config = dict(
    n_layer=20,
    d_model=96,
    n_head=3,
    n_kv_head=3,
    head_dim=32,
    d_mlp=256,
    vocab_size=640,
    activation='swiglu',
    norm='rmsnorm',
    norm_place='pre',
    norm_eps=1e-05,
    positions='rope',
    rope_base=10000.0,
    rope_fraction=1.0,
    qk_norm=False,
    attn_scale=0.177,
    bias='none',
    tie_embeddings=False,
    parallel_block=False,
    init='normal',
    init_std_qkv=0.0704,
    init_std_o=0.0111,
    init_std_up=0.0704,
    init_std_down=0.00681,
    optimizer='adamw',
    lr=0.00271,
    lr_mult_qkv=0.7,
    beta1=0.95,
    beta2=0.99,
    lr_head=0.00607,
    grad_clip=0.5,
    warmup_steps=240,
    schedule='wsd',
    decay_fraction=0.637,
    decay_shape='linear',
    final_lr_fraction=0.1,
    batch_tokens=[8192, 16384, 32768, 65536],
    seq_len=512,
    doc_mask=True,
    train_tokens=84350000,
    steps=3468,
    dataset='wikipedia_en',
)
Each number is 128 + 32 x the weight over its row's rms, rounded and kept within 0 to 255. Layers, rows and columns count from 0. Numbers have three digits each. The size before them is the row's rms in percent of the matrix's.

# layer 5 attention query, 96x96, rms 0.112, rows 0-76, columns 48-95
135:094141164129137120152137141178149128191162174171155122131161110101064103155131122111115139188108096086062114156124114116144059146085097106093112
073:148139132051143167169103080138092129119150124182118094115189083105112128118151125124090153171086115150136142175119081117118086093088111155160119
081:131098108092102177131112066149128121104157089130086114100150137161178181129132090167081158112123115156169133127126135079124120108144124127185130
130:123108079139105134096133105119113102095101076098123114123119168151198155107119144152146112083131144160188159110136134110113146143175164154143133
129:141158189128150116153130169144132155179164151151165138113114100094067124156117144078127118160143107068068085162091113180137099150084113082094121
079:119126161073153188090106095121092221129165115143071136112109102114101109114140154165073131132136166127100129188146157121103090105130137111118124
101:083107174162166164086140084168136168151161115156098143123101145130107098142100133197125100164151155122067107195132134117142061143095123077136137
134:123072072152092107135144117133136054083089100150083127153141129144147124097094126143155122127120127144188198098139126101142153119160129171151120
107:113056071152095124122149086153150042114102088144091117134114151129152127105073096175169137097123097145182193129144115094156120139142147162161132
116:127089078140116128118108115120130084095081100105065093122134170156196103105152160147168109091114167190175164100129127104104151110172174140144138
114:107082041106087148120125104136143067106098114116110133149118188123157117091102128142135131088129104166195200110137131111136162139156115169142142
089:130106095127116136118095126112118108086109101091100140093146143192198120109145170086131075087141146169178155076150078111089159118190145149165125
109:147085075119104135122115117111126097083088084094101095110136132147207131128153130119152104081092117143191182082151115110098161153150145137151157
095:141201187125163095136102198118104174160189130098131150103098074161137140167181138079139094122137137070091072118152108155076107107093133102119138
112:177134123082129121084101125110095143081127119095113079073157144183208138140180169106139112095127204133163129088140136129060167130165133145170142
092:150177195136166112121123169123102196170128139116136163122094045131136131137170208108133115134166142126085058151122086159072116124121115090118125
106:164159150128120158169148196119092120129150186082154141112134113092093108157150126092098152133110080141107093140106093137090157109154038079095180
130:133078133195116130185163103171156124168165118162157107171078116096087112106072081128096163147107043083122108134115139153185140142073109138167102
103:190118150116169163126086108109089173165178048092103065078155150158204140166162154133126129108115157089107140147171140167044127099144153151144160
117:145159160159162148056100174158123164125121140147062189146095161174123107166058220132087105116137131149090161146147088122118109102142127112111126
101:169166080120120164126117134075059150034099164099133151084135154151139076149176146104113122084079152111153157146175097139086156070129118144174156
081:069177098138083140115137137107150130143112184164172148152115112094072149100097128142111156128132066149129073075072078089170162142153096064103098
094:151128104104093121111097082130115143152121099104128074080142120076138083118148159177151083156135111145138192125138061162175097135194119158152143
090:150169161104071077140169113114130158113118006074165136078146049136142207110138152149163115163103163128162135096095137156189053150161147140159098
083:158144116103127166150155188144105140151174138131124118160143158062121128179119141078093109100174064177127118147119148122101240106122133106133115
087:159135062114090104097088031130096113107159134151136056036119110120159105143163154156164136135131144128150190064100114106135065140163111150193086
094:184113109115087159194143106116108168059113133125156136063149103130116139183120143101112163103125089082162128136129154137114123124076156136189129
088:038113103104140137105111157129129121151103212158148126137080124135120140099116113123124123114166125192153063155087138061134141145156108090072100
088:114040154096137216136068140135135165147183129112149104093117180186138129107133124141120151112207135130095103147131182117106121187130151103083124
083:158131039098150097147118102143134174109055156101132122112141101099127091150111130164134113139116173177166150183067088128126087156115193123129115
084:093111141112129121118101154099151142157119183125162089163125113089105127137132110144109101117107095188159032102126072075117166209110101117048096
089:089135067083155140014094092159192131106091186177162080149107107147114104156160103172142108134129137155116143084111137083146126148119119120135122
085:185146182118105094204131122132103097110150142094108159148159096109090089148116118129159143212101090087136068148098175095170125132132190102101139
101:144146149123156109097129148152028083110121174109129187110114131084154116113130125161209163142118111142122094085177124175110173125169145124090123
099:098101114135087137144128113093156158123099094091114138095154103166160131129146140108051097130132154131138155177076142101164076184160081104081178
103:206129129125135130148095155168094056140183175119123163074123143127113152134158123099166179155111092123156102112158119118106126127102127078152104
091:075141105107100138148114061143159183138097130116128120126108104129136138106057094122069137122157145109104159159132112157188123131118133123147151
100:184122079136158151105066132147084137067116187111183133143102192186116105098150122146163150140152115189147101143191154099107143187146131143138123
089:139132088145092146161107107091142110093121110104139093093096150193148100164113122130097163158116139153101141098129131142099110167135163135134139
104:174152124131139132123122171160105028106187131133132160112147123120122136106177134116140120153091103150124081170154132135096139121117091146142135
088:069114105127108134111126092117160164131047116116113077084153181102170132161088135146130122113184123093111119092107153179165077170180166120142128
107:206121127134139101094084150175128077090142131105173184114133103164149136099214122079113131134122129130118121142170093093083174093102104160124134
079:135135089070120176119093132110107084115109161135082144055154141166137157139167168088138118116128118125106164137193144121058108168110140143116140
096:180134102103139131114139177107105051102171115104119171065141128157172156151174166081141080135147118140143154138134139130046128128130096157141116
095:061096146204099155181132092139164191149123114181120079193091129094139092123091118183167129112119120134147115115126159123202116165133117097115113
088:134125108089089158148084102096110077157116163151086105081185124174139152115174160086151113109149146126121153144159128138054141157100136141143133
104:137086171164145098131160143140161189119112092154162105206112114091115125136140090123112116142114137142147113105078155121230088138136111121138148
091:118117131123105131071129096099174175138142108111098061094184110051146067199172136049178100163099110115137169119118126131208138135170142126123134
087:102106142201118127163154147148144185123142074126125146197051141158132115133107103193122112114169085170167113095063119139203108148129110125122098
098:081120169068083191192132130114106149144094215142108155141174114117097138102092117201108157144127101128101119128116171122094155138127113108174177
056:147138119063092175124096130083091098119146164098123137075207125143139151164157182116154149093133117122113174164183157096095159129126100144115145
159:155155077113129127107089146107120039125153109112095126050144137138167133124166153065137107109111158112109146144177115130016129130136161122106140
096:173132071089123142049102065042112149146108124083136144126150129139148108115102166073104124113112149073106117151151112161136136111129191109108194
079:096094184187165103097157202150148115105148068128110116116092139130141148139200138064145103132093128144131142116105128129153096166130160112093120
079:151137129159135149118107060109154157170126104124085132132055147156107101150075134142123155097147098113121163145149110136115105143135101152100098
086:067170106120121180121099096102117176163163129131094138106112131160083117133054149185113126111181082111118155168172115123105145156162111117112105
091:111143106127137136067113063095134080153143063118110065134103162137141129202120190106161122098094142071120174130152109112124091115172135149089146
090:144128080100130110091150127083092106086075173108137114143165096099117127080196139068132126092106150128116130136162116155145118112112172068112196
087:162101167129134112198132104178139131112055179133121112144165092147114113059161068123116138146124176117113101166135067166138137091089113154203127
075:094127139186129120124119153107158123110192069128139119100060147188145102187113127092166114142102118159173139087145104119158146163150125152120110
073:044110185123152117114153172111130099134173134161059098121103119094139128135156140116153168107111090194152131110122185112098106131167111104107143
081:049156142147146139123163163120121122127201104146062097107062127090133131138113149156138150105164062177147147119114206117091097134180082113115121
068:099145121126111132128143204148103088068113161137101172160094101117144122075165129144105117118164112158138076080149167113116104055133135086141155
063:062138134124133104198113165198127116132188158142098144186104118119111153091101108151136105146103125147177115089120147048114130138099104129102066
102:086125086129127134146097100129138112126113178126116087110073133110135093134125159080138163145132110119142128149107067185128051118120164182094048
134:138178113131143130163105126169142153141140151124184106092118128098111122161121108098166117159131129097163127113131042134109124080076184091142118
110:112123118111154148171085105179147180121122149141145112141112163133100114141145115162148152162165094119122074197095065194116098119062188119096078
119:185102161136122145115134137112086110121170105098115163182171118161117181144101160117101096118105122117134144117147145076115164112153076113148190
102:193112139104153141172112142106154110087149157089172134184169104153147111075115159123101102129075143106144123112158124102118163104124112089147179
129:163096169164153109115131157089066062102161133131120141152166107121142141097114172104111111075094152136108136084124172099145136103154090137131178
121:196103132152125118119142112124062073085143111142110095134177115136144150113105176137127135119085137104091115089110120095124135099143117138089172
103:130156124140126113096137115113143075144136138137140140056101136033181118126159154101136117189159116110094105116121121180118081144100163196099076
103:051105121134148142147168093135124225114151103144178130176146138126079091111117084151138163049122110146189172173123140134165161151168125077145134
116:192082142151155186123134139110074132102152144111104108160162124160115154094135152110079156089121121113088123127116134103131135098110112125133175
090:047145157118163099166127114165111106148102145149126144086075135067128105120129097159150136186114153134125089115097148207103070153123177183141090
114:099128124151120091118120099107189211137096155141173158140105134133122109099110081096159131109123144162124125127106134163164129190111102091108111
096:128191138133158185174148159141112093181163129131112125103123095106147143125107126161129168160172139102145103125126150131043119101112142175095138
# layer 5 attention key, 96x96, rms 0.112, rows 0-76, columns 48-95
126:107116133187110105066194069125142174140101108098192114196100072097130136087082118131128162147099136138141165091161128168192105164154138156140123
104:117144129167126082101166057169174154192116123131159072193130124115133110141116134109149147151106154090125139116185151143202126129093112132140104
090:139174125106111122174060144127175122107148143098030085094174159135146096144119133138171106106182134128144098139107117101121150086100082117127135
115:136110124084130187147111195099107097122168139155108173090162133185110167114151142157105136120134107149118111137086110099032087147167109102088161
115:117115128170137043124154053162171176143079115107145080165078105082147111159128118090144129131119153102139145101170136146203133109093153152140100
088:181170125161142074111126125161118133170078177081148052105093125123165150160125114097188126132095181091139113120204137173154124105098098115156137
087:203123134157121108129168163160062146166107171084194116171098131109133157090110150136142175140131176151130103137201130185158119119122129145128188
126:110105128098124186154102159093079115095157084203116140119154137187092123128113133197109144097170079159114113162053144062091127139132136111100126
116:118127149099147189134106179098095108099186114161137152107197160152064127116115138193111159100166085166105099149083135079116136176169136125098149
089:067103142054112182160159133114090089107168164196125195105211158160134143099153104145084110121148089111104124134089090120053120135125150120147122
111:090111134090102200149131142078096100111166147178117141091183150143069141131089100165100148120173077139107107137053136080068120157158134111119124
074:111095132045083182172153139091092060119101135143107211107160137164135133102145124100118093137159135074115123124115116150037142122139118099095103
085:109112129069102185190121138099124071110155116156087207093182138167124151102135120126138126101120104124103149133082113139011104143159128104114147
106:161127126160112059114122105169183152088064091091098102157077108094193106094176156077147081128116192105119151108177144164122134111115109122122121
106:126110120040082140131114139129137068129089128159117177103148129159196143103195180100121083124127149101094141134146127142000120121131120112103128
086:156113155132116071110149123158147153149088119100134126162060088090164127107133162110152110126123186102117157107190146156192101092085134147134103
090:119160141114097120129157144102130108130119037160109130129188126124137089193096125078099093147200107157140128049074136090154132123082127122118078
121:119124135179178131148136112162166187093170083126085094164079124125103078136061120140127177081177131161170133111093155117217148118141132139130122
122:155152110103091119070172155163172096109071152096097164119107089126217153062159181121127090145115203125104103114164118160036114130110127126090147
092:147101127142142123094184178118119181130123120081127156157090098094138127092110169144137122101081123085127168126115163142223152116058099141124122
081:074128148111082138086177153125098104069080083117124173116200168161156078084108150103152073067077094119125129106089130118117166107099099093166091
101:118129139192166147178116091127142175161154125151101135157094128159090100175041112147124168139219106147163134091096136115219132143121151163127143
096:154134151137076119113159134105149107150162157133115201152149041163115130110090134171090086153128102094153116090096163091166139062117102158105099
094:186139114174069121121060060089157138161146132118151106118085086184132126108105092144119122200091133116184169166179093102136081146182130136118126
083:101100115071153149143159144173187145088154087153109170068098139101114129175095155096077106097162132130090103120119174155107087116150149114099160
085:058168139096120127109152125118152056173123142139156169158094110170085120073110146163102126164127135106134136100082191101104144128128118148104082
093:044139123081133144106161132129154143077111088158105088126142175178113093089098140110147144063108137151123100132143105149111141185156189104144114
090:119114152202111106139129157151106089151156224138179172130126121086088199159095163139157161129171121127126097108137162157138104144129133128114141
095:106142142143121140106218133132124125132140215148165209160139095058132181098129167102113168126186148146130072098143135184090101121138167126094155
087:120127123175100116117168132084097105169142212159168139140157151158078148123058118128156130102079080083072126141162127105176134199104166110161110
088:196127125182169125215110143142156103147140115185084187113101107124138128172088151112123120107162107133128189158140152153133119124155177159077154
089:103132102126163100201100163117115137174144148146087140137128164102149137099165147157189189098102117125156161139131161119117173175131109172137090
100:107083122146171088114078121106150121114145132121137129155090103124144097179117152129051161149114141146167186175121158130119056142116119170111119
090:154171147137090102168188127152095097152134163174201121138167149131127120137114101059209105161157104120142048088138108116136150120133133118172136
117:155093122180162122163115140065139106105123093157148129138129109139084140170140140122095133160144107133125151163125160069116133129159106145104070
079:146111151103083111191127159156121090183103133168091142133144093146161129136164120141144156124097126153169101101081100087097142109184149121112137
107:164088103159160096156110135109165130099142109115131176138068091154114122128099125179112166128138124095161176139115135126132176169168135168088054
096:091138143102079165105120153167121151091126163140085168078139097181157131093069144142158120106131164153115122112105127076124088122167089150173159
112:117137132144139156140112128144097169121144154155086246142119129129121187083117126189075147141154147115117137049103112129092106091111150186152167
099:108149132085106134114121073139128137116087130131118110135133095127146155090148115123177106123107128120086079089141121154099111107082178102152173
098:116142095131169136124137145142113137119179135145086219109076114094105198161108118151066183122135102163160131135077135107126092109150136171135077
111:100132184118095105104142095152132135163092111118157104149162122106145116046156132088195072140105139128095082098155134161141116104079142093142138
100:121146104128102113133113070153107072100125161141107173082169097130156129088154136106101149179126140136120134116108088142112075089101219086120147
093:124114132106126097178107099133168098109076076164097124148188098101164121092181152075190092165149173063109109086127114160087122096108164093117159
095:120127097169138132131167149155074134134201201130116126097089136145110126177097153168075215121133090172159125139079121099196088151147136138098081
109:114112105138154112101083082126146098088114141130095197107150111112154130118177163120094164164127158121144178094130088147123048067136235116108164
103:123103139187106132124162132114076157143175148116118065141103095149070147161105105160160143098128066145103141143128156076144131124160085101087070
112:146105107168151110119170093165126161135145136160143110158103131121128098180112163150110158139120056110156154148126132067215081167127168126119065
099:148140113150120147124123139129062117150207150122107092108122142153096128173074080183104198117128080146133145130091127054139117120174122162066095
101:129141124124081150140102086097141127142093173094111109065140185091107147112168150122133113202114170175149134071165115213086115094158127091085155
135:160140148130148139104098087123174131157108169161136130128175149143182130094186167079105111154131175114121175074164103157101121119108173123147176
085:107122156103177123150140145139167117097079050137139204155149112111183140108168130093144076134144192103114055168135141152055144155081152146170152
089:172117138124081130144112204131135098117101108145158175184093104059125094106076193139159083097175141175094132170147181140172131152085096107102150
081:135129111116160115109173068140113120152132097103130083144121112156154112168144051114145123100121092095133061168105154075122099166127161156152065
086:136123097088128120161031165124111112118178166163126220083049096129078129123117144145091148130168169179114146124073131137119143090116144103114137
086:157123117108099115145067186140132074121178134147131191119064116122095138108083191127109156135152145212148145134078131185115140110131099148098164
089:088105089114156123197106164135125137084148059163105181146083057124112133115132062171124089085128143163134163133053140123116113126097118143104101
097:147100162151131137089162102136121152114071113101103084188159105098147140158141138102133110094101126107114036171179175133142087168109122111124134
093:129117138157109124086113090105134146143077171083148080115108178139102152138145187108116089131120136140144116128199114178158123118133118056116114
082:146144074146138125137091125112116107122207130154083200118071098160182150164078142176087193125148106143181162138066096082125139151138145194141097
079:123144157119178135123174068132125159092135098131129160174153124165161144180215094101117149124104134086148050124098154099107123141129173141158121
079:122129136062178139207170137143130127097175106157142176117128136167144159154182104101096174162161146108139095106048154114078153124119166158127110
079:113105127089130162171202124135101143103078135112121109140152144146155142153184123077121076150132143098148027130171123115073119121162118095120162
067:086142136150114103099136122114138119111147150088083245118154110131122135177111104121141192144067093131119100132101107104078115108177152187163107
106:137156157157131134085176111083094160148189111112170147104185111144095165144153147144101140169128049178118092100122180091105106146159098109153125
128:155103082094138081140167124210124114121127144143168160195097105073155044133124157093154156098144150110157130126145133152191167139139173100124094
120:144128106126103097136137148176124128136100159103155123202094090119111064108102112091136165083120135152135129120105127131198120096152169102198086
104:083166081112126193130090129114162131111080127154063150107102164130152131134131092097122123123116147166124159176122060114100188166120157135115131
105:109112130116114177174152131085156146135133169148106136113112228155163212137126100106138162145139159144153103171153112178101144164124155118109204
120:079181159117162154122147135104133140116165134154095152060164189102171206095115134148142138162124143152126145134121087132065153152089099166080181
106:115210150135157152125128143082137105142161154133102155090144190144149166081139143124116145119132130141110146164133096117045115203122107181092164
114:155103106080114065077147144211112091104093118116103163141101087061102104034102144138133151079107171143122098129183104145128137142157144087147096
101:111103102205105124124090104096105127150178115167151099168105107151108113204136093140102111197163092065141100118139169129202095095083108120166124
121:087169130109141186141129136104150150124144162158082172101145151152139175104124098153096140112112124181118116150136069112057129173108095160102144
091:123109131130088090125153135169092129126072076128145092137125094111115045138121144103139114110135143138099163081112113131188174091180180096145081
113:082080124132119106134093136135081181135127113133149097138107100175091114181124117136110149171121078128146103121142173092216111070154148136183106
087:146114093085112122128137164178162047130072141061140099099126146140142058112141158043109085100120155132169138087139111139093126154115167130093115
# layer 5 attention value, 96x96, rms 0.0744, rows 0-63, columns 48-95
121:122127087139073170123117142150130131119109121112117171100100096156163092135103166157154054123122097125088082058111115194143128051098087122093156
118:115085189133073151090153098170144142162161172188194111124139148058145192122124117128119102156120130121126137121124080156118150214131140095115148
101:176155103076127179104092184134132116147088131058050119134067109117118149151124094102114080109124109109082154139158206115131125131121118140082199
112:105116153106083176160148125209155152079139081153131113155137157164160155086126190111103159086098105128126125095125111148132141107149181130129101
108:162136089191114108109147108088135136122092115135155150127172123148123062125162127123157088130182131178158167170119074108117176110133135170105069
088:156131131093172113146119126136118123141122147135087089137144159113115088137077111132106139156152148144111174137104138175135151099140148070178150
117:098131113094148103086109110207115135124143108084058111155085138101160126057143189166083163146091158155153095127091073155118202067110157158125123
107:114103146119110123155139116117085105188185190149119138083114158075080148105114123107140163106145135174149175137149101154129123188109137130118140
105:169168140080181129099109110058137148127137129099105098163214164110111145149153117109096152113121110105162157081101173046127138108137120097065109
123:190142139164137138127134131147210125140129174070160125141131063132129126149160090116068045156104111127108087166166114163127032129099112108082167
111:101188102135166113111143123118204142106162126123085228119159140159134080099148142146093100146142136130169066083090125181132147038141140149146091
104:170063146127147143179122173141134123130103075162133069113105123128087112118131105087134181069187094149125186102161194137120160155138153148104140
095:129106145078115135132177143206116090150128124103172106161092176098102140095062137111093052106155140123110116155180091161124198181154068063145175
096:193127099181162109118135182158145138098201160131154105116141158133106155151128084129086138125158121160098088139142163142123074071144106076078108
113:090110105088093109111112118128117099107143119162097105115081114125133094073060149150118153149159199158149113192100140124120138130093174138203130
104:056124150089103102108139166156073098132172139146151150141091127128124142094110129122169069082107161172076110151143158165123101184182058170142117
098:181107156101196144099132103186118168142136138120135130142125135137147151148092101143067204147073160102141183084124172122141081102111140061138145
106:107097133100138161130119122100108152097112098145157123116149091168166076094127195115127135104136193156152147103148195082135076178093173164133074
105:140125158147112165069112131063155125099098151048091141114080114115153087169120106114177086121146164116108129098139226099132148161105116119073156
105:117151124125161142174095122094121128148155158150094146112121079108069155137113074152187154110191130146101158158080201152124123107116103161188086
109:126089136145060142113082128160116149120155134105169160156168101141142173132167151140186185138165068062103117121105103188125104128137129085066140
106:140067151151112105154097128131075143157118169099142125123119158086126172163098192160146109159090138189113143141154120174127131162059063083113229
095:119064147098171113117183117092139146152144171086137129168153203167119160164120130139106067128111156126192160095178141104133167148136071061123201
112:112117134154138174109133124085118125192147177119107091095149111135108146108107109174102173143144170127120158193063076116128067154135158157208127
101:152115092120155110169155114170080139135139093156145133142087167175127135128095154154108074111120182148100099075129133108120135055152078184120089
122:109071124095100174098099130157137152122118110149150120112100060133131169178163144136111179154190143066075108061128115162139085123131145119095153
112:165144132170096116136173121167138141105141133127160182128158150128113090095145123119135132092141088153121169105143087133118149163186180174100017
098:053125149132087120177099149114071120060120143140186193091156083152144098165129160088183093094129080067146119101122137127124120153175100134153080
109:128153135160164143174151138149149122158132124086170127134118098132075119139150109100121077075056122136134098148186149068131139166144076130099085
112:136136153103119169111161140103121163184174187101128188087168178162143156124171127117106157103091141127156178070154113149147046190121130135149159
114:104190099145115154106115140122171111093133116098062166139092126105136069102137159097110108074119107110154051080113190082140193099116112116109100
111:134170198129147182122105103105110132129149077131166089084187108102117070107109114090130155098134151144131143160124175016124153159091152093159094
091:132150093160123159120134143097168136123086075130149191120172114121131160161145067147122103131078117169080049112105154100129113139185164117163140
087:145140155173115097148129117140157124179114168138155127112123123134147113110136173108085144169170105088143155114120119141147116151111169136086086
086:162073100175120131139111102073137135130066088050099113117179124121142126140128076121208130088074128147139095086105172138129080073149121152079123
096:119115157142154150143117131062194141101122067092100142133107104117137082180137182150192109146142142192071094165124231132124135146181149147135087
111:121103105111128180162153106054151116121146107133065106106101145108145128134120084164151160115099133200125112169138140127108100168208102134107115
083:112132145092101130102135116211037119098139140230194142148120168171100160114117129121084070144183123096118149161135080140124111158114125094123149
085:083132119112158138133110152116175150077126074105129144154118100144095139192147068150125056091132140181074088150118132105113176189123135084144099
088:153195106100117111138149090146077110199135168122124096116111158120143177066111067113141170138085160102182139080122093129151093114118143149182133
084:139185144173122098122143176125146105165158172174125131136157126144132159155158108115036157128132109096107168095146046131131105140115117115126194
094:167040116132119145129105137114128132093085071110110111159131148132138110116118102134215133066098142184087125115139226144117110177155054174105127
104:182153147163106123113127149137131111097091185156094162136121090126144111024170199100078159079145118112196183117125143146138104139138152149017133
096:182099199149134103142115157103109106013126172109101121108106102112116083114125150135127164164147149080133185129145109161122114115154128146119109
092:087114146088097129156128103192108110110164141166146159110101145132124107068104157166148101112201102116156156132148067137114138156150090099104128
074:153186103167154153105156165168152083152146164175140188117149158131122128103165144141078134204162096144128061153141084186137111134126122140208146
084:074092149100083124102121106146126111197097127139169171080123203180141084134123100123106114114197112057154144082128087126127084115130060128140154
088:089155112140128138101139159080194128088108080152086135142126119137150142186186125131104119101090093213088082166108213119137142128148150095140133
093:168101133180158126120080167064179137157125107105135102148120128105130086199172164100122119090094127169108127100136225120134159132161120130089131
090:105094119120090129185124108137101122120167121135141081131093102124142123124074130177202104126102149142103124181152152137111162164152101157133095
090:117110103102101140068134099130126140164121147095173106129159089140106143116139153118199168129066106107139100099097143123121127091090149111144167
078:151113188159123098158086146138178130176150131151075006161103130129137056089133175091160162140156128142103165108127154135128151161112113075085133
075:086082097118062136106153109121066074137151129131189121136148063136146122143095117177149071169158136152093153118170122103122144123165109096119153
095:104131142138112078117109127170137141161131073124207134159120076136124118160123150138151085122173118109097117115147110138133227125076117133138151
084:147156134156088088107120165160148138181093125109121061128175122158128179139122144103134139125100134128097112041100205115116114130117045148175157
078:136081112162126154146108124153165139189062049141083125115120143134135088131164058146180151128136111154074077096139182173131125141157158169102152
083:153051128152067138150118068124044113116109172139150105099133106131119133078097147133130153165150154093161196117125089094133101130117107123106138
080:110091129102131109133150100159109095081156128145101122145116088142101174127066089174185111136144115119102134163172088114122108208144126150124152
071:182111100136209164085089172140159161073115102162112154166154124128128101134147095090112140057100129142094111094144112134117123110130113139174158
093:107137131127128111145130106095183161106109153090102195117110158107110067119167080133120169163086098118141071082119114127113083049141180121197121
083:125115148119159112117122190103112149088207139181158094152102154107156149175103166112094094157150174066146158166158089126118177079185100129101116
080:195169154144128151127142194115078120084136139122106166163147099119121145106145155106076145137159146081128129138153077178128088113145173181075179
089:206054131119089112106098148157115126150116141109143090131159095128172131080104195092154118052101132128161191141139166099115122136135076117059149
076:142089081125117132063141093146124127137166147123157175123139155179092170167151194092111040138136098134137144205106089138128153088085138067161182
# layer 5 attention output (transposed), 96x96, rms 0.102, rows 0-63, columns 48-95
121:105133139123136107142096075120147094178124131181123124135123095105121088102115137167080182147144093103146171183092145092193101130119136093149176
119:131075071117098168160151183117169114117138137133115187122076167136108133176130160140136155145104110170079095119128061169152137091172134152139114
100:095152149085150092067086068181100095119114136146133092114158078142077195058108146090090151110178162082132140148142098145134102139159133132173130
113:133138117082117143094074131127127102117135112117095118141148100097039132122124126177115100200143134137143163117093103156122119155168079143122175
106:110144120080095118162155094133224169130179151101110150151105147099161076165104096133125160128063111106135113118151163107136118068086123155118103
090:173105155142149120079155095124071126094106157104147136104141113170178172126139102103095119153087120192176138166117131158167165133131181067179124
117:148086065117142230059128120146174124119116132074081160091130125140141079175130141117153073163086132158121134157151198151136121069135096114146141
107:130149148129119106116157126159105117175127113163134148078119243162174134096130158075108111117124116174055059110165076133180217117141147102151136
103:152124158134098101154203107170107117128133099133133089136125018138123166143106164151169113113077201057154105161092116150047130122123104137167097
117:039150115113181079124078170079136155156092128110167148139168097177094109148081114132165176123141119150137129150171058130086117147114169152126117
110:129096110121209086122135047114138145091130117117155091137135119120095084158140110130127122136069143098158119143094182100165086150076102118134077
104:127191157082136112096121110122137116157136112141118113163174162109142173041081136167089137102223129131137123117108102145131149162161118165156147
096:098078101126137149051121173080168135120120093137136202153146132105081135138097161137135164109088108143100118127177118123173153166165131148143229
093:108175119122190076152133154100115121157081152166173148156144095150155144148070113116115106102101120123154104124113113138074134151120191122188087
110:150130117170124191082134159122180178076109153070126137107130201141203097152164101088112097124138105184131154133156154166166127151127163105112119
104:103145126162117196098112170166171091085170090151121165113153156103100082145125095165121160117172099125068143118162137070175072120169133150110168
099:155093159159157109180151156055032089152070140095161092124116075166143162124107133131119106130137130164191153119119121160097149170180130113092059
106:092162154137093147138096151131181125104144101080091139107145152097162121120137090170132135118215148142166162102169118152120066164145135143066107
101:124168115165127110138123065173167150121167156169145098162147092097139184073103109124150155047168154119187153139158103162125066135148174168129104
105:145146148150144106169134141184084119112142189157142110096136155175208146115173136135112103100151135119086056125086125110181086164114130097147088
111:174105128066131126187102167137126132126129171181126051122131046130046172119144154163120081197161121142120158136104086128137101081123164133124135
104:131123138130111191129131234067179122134101172139130120067099116085156139138098109079119099156165102142131119111148067106140161114146183123150173
095:140102149137115126138190099072188149118143084119130139157107103108098181135095136080126157084112129087156099106120116091146182171135119106116159
117:127147147135121098161123131174081086090077199084146167095078229162190096144149119052122109125107138162135082136129111170174116149116139105095101
102:123099092192156138093137127131140130154150083152113198140094138074146095120085122155098151056116136114117112100125224087168119129141079110099167
118:139099063111158102150068155121134136155105142157086144131134097156135195103146164133086158141179125136098108081130127211119110114143126083177121
110:114150094070159088161129099143151095167178100144127121146125113081061146130083096194121121171067086121120116097140159113156156089143098171085102
095:185173123118099125140136147177155151114184122216125067138122104095054113088183150182122162149159115065067117114105103080182103131099144121104148
113:046182145140129134146102143081080113211146097113149123147135138121072116046091133156197134075144128082120112109159129100069145152161077187105146
112:093136187119125056165113107120104054165091121144175097095122167128118113134089157086126128167162200150095121108134053136140141176120167133092103
113:084145122138180133108098047132149119184145085132158046124140091121083146066107118157165121075101142071148156141112153161055117137131115133183131
114:139188178133083100124123135153067128114142157110130137136140139120163106107154138134185093097122203117140131175168096196079132171155112185112103
086:108128086118154121115103071135020142107122199096141124153159143138115098129116110133112098115168072095104131172131095142127147113124107159112079
095:098117168191132108160172166115141108090128117161132095156092131097136107105168082087169080153096152171149137136090105177127091136149139090132158
086:122121095112103191104102113155051183113136180086107138130117071117139171141121120108132106119158132129092102181098115144253146157129096146152139
096:164109108190113145104110070155067157131144125132163139074112154180164132080126116106088134129163075088139101163134115134225193167118141120117137
121:130161086079148158112094122148105116123097105089149124067194130129149170150099161089118130090145148064116109179185138094094167140101125156148115
076:124122144101136104154156154095171108129142181106103102157161163148097085098138136211125170167112125162137177080150102100079081096121191078116093
086:137140009129108156115083069172088123125126186112127150132116133165159125107113158160061130117160064069121131096146171110097188089082120172103102
084:093092175129092085166174203109126142095112094139091109105124051088085123166154136094184126137131198191157160127141139126098055148144111132105147
093:076130099100143137107097109149162082101073089097128124180149163106154110164114167187109097101118108133119106143168133153042103056134086132138112
102:131138128095117147108068081164064161144148165107149173074120123167098151149105150140113159131139121077126095145170124117250172110129133119129095
107:079098175136177088100140132134134105116111097118125103168114169132136145171161103091132136166095166144081113121150055187115142092121120107190134
095:138090127116165188147141132190158143164120064126135167123113159095166191137127138191133119110108117106113048138167086115152160161140152115152141
091:168150190104110155129143157100199095159177153178125099125146181154127108122147153127135168155094158145145150070163191089110121109134152089136141
071:116091124085126049133145106118181154061108103124155091167168180137172110182117130161107064102144132160119123111160120090102121118157088097061145
084:120111125116110138173131166102205109111153197135087095149103145119116083093122109134156114173118119133136130132158174133198054126181149075078156
083:160130106163139082093090098134042120102096143068147148116145173141171114112097075114133104128168053099109134155105097145089180093094095155104124
095:112115092140169135092075066133079154121097110085165184129080143147118125116068109099068143120149071104106086157106074189188171131130126155156089
094:176215143130107167132107121133145148191177114185119111046135092129083139111130168134110203113124165117168147106133149098170126154141140102145126
084:135107163105131077152109144119103140139143144146083143116083124130100139166147099064189124150124136167165134147103114135161108135152134125156130
074:171122153116109176130136078181129100077139134106144164094125166106141162140145104091066152151156122151111092161144098147152119081126156093185133
081:142147146063138188161115109139146123192139161125120137129135157151162099139138163180135118148117136088157105127145193122132130114140125097139105
100:153115134175085123147127122101129132134187140181122114159040153140088059115146091181125162176116103179173135072063144152165080114155127080103135
083:178107105126096137080109088181056115090147187102120225158078102161086123112147119169163131164136144183148120114139131197111108088124150119101091
087:141074118151102097108064127145071170081135154128124051085120119122148119130119101126094130142158120121101104189110085143255126161150108113121130
078:134131188085182180136148175136142139173102126119094115124174105104127190138156119152159109100115183066123088140175110120115127126149163112159123
076:123112123121078152152109103185144078158135122152068119099138109140176117160163181212155155153124144118148146099142198128149157107137076107124119
068:078110082085146101112100057169132153099095124060169182177111168171101147159073172160092111098144071091082107095114115112185143087134113198130117
093:125056117088093140110164158166092182103123116118148091108175150098134184149109058097173067109206042127119104202164092082203108184140159123119169
090:114176116118170191133117093096189111151121088130171205172110144119104101082074178147106161128115150121104119092101148109073143149112137147166101
077:051074110129181090111114084143155121124081020129106107174106146105139137177137160195089158132096146096109119117127120115119126138132106161179110
091:120163174090174163097122104107150129175184150122147194121053142162080134164131151082141173155066174118105103102141125181156119091133127131158078
076:117169124118126119111101127040175130148162152110114105163159150136159105125122130120124102138105123108115170100087140080088139108142114122087118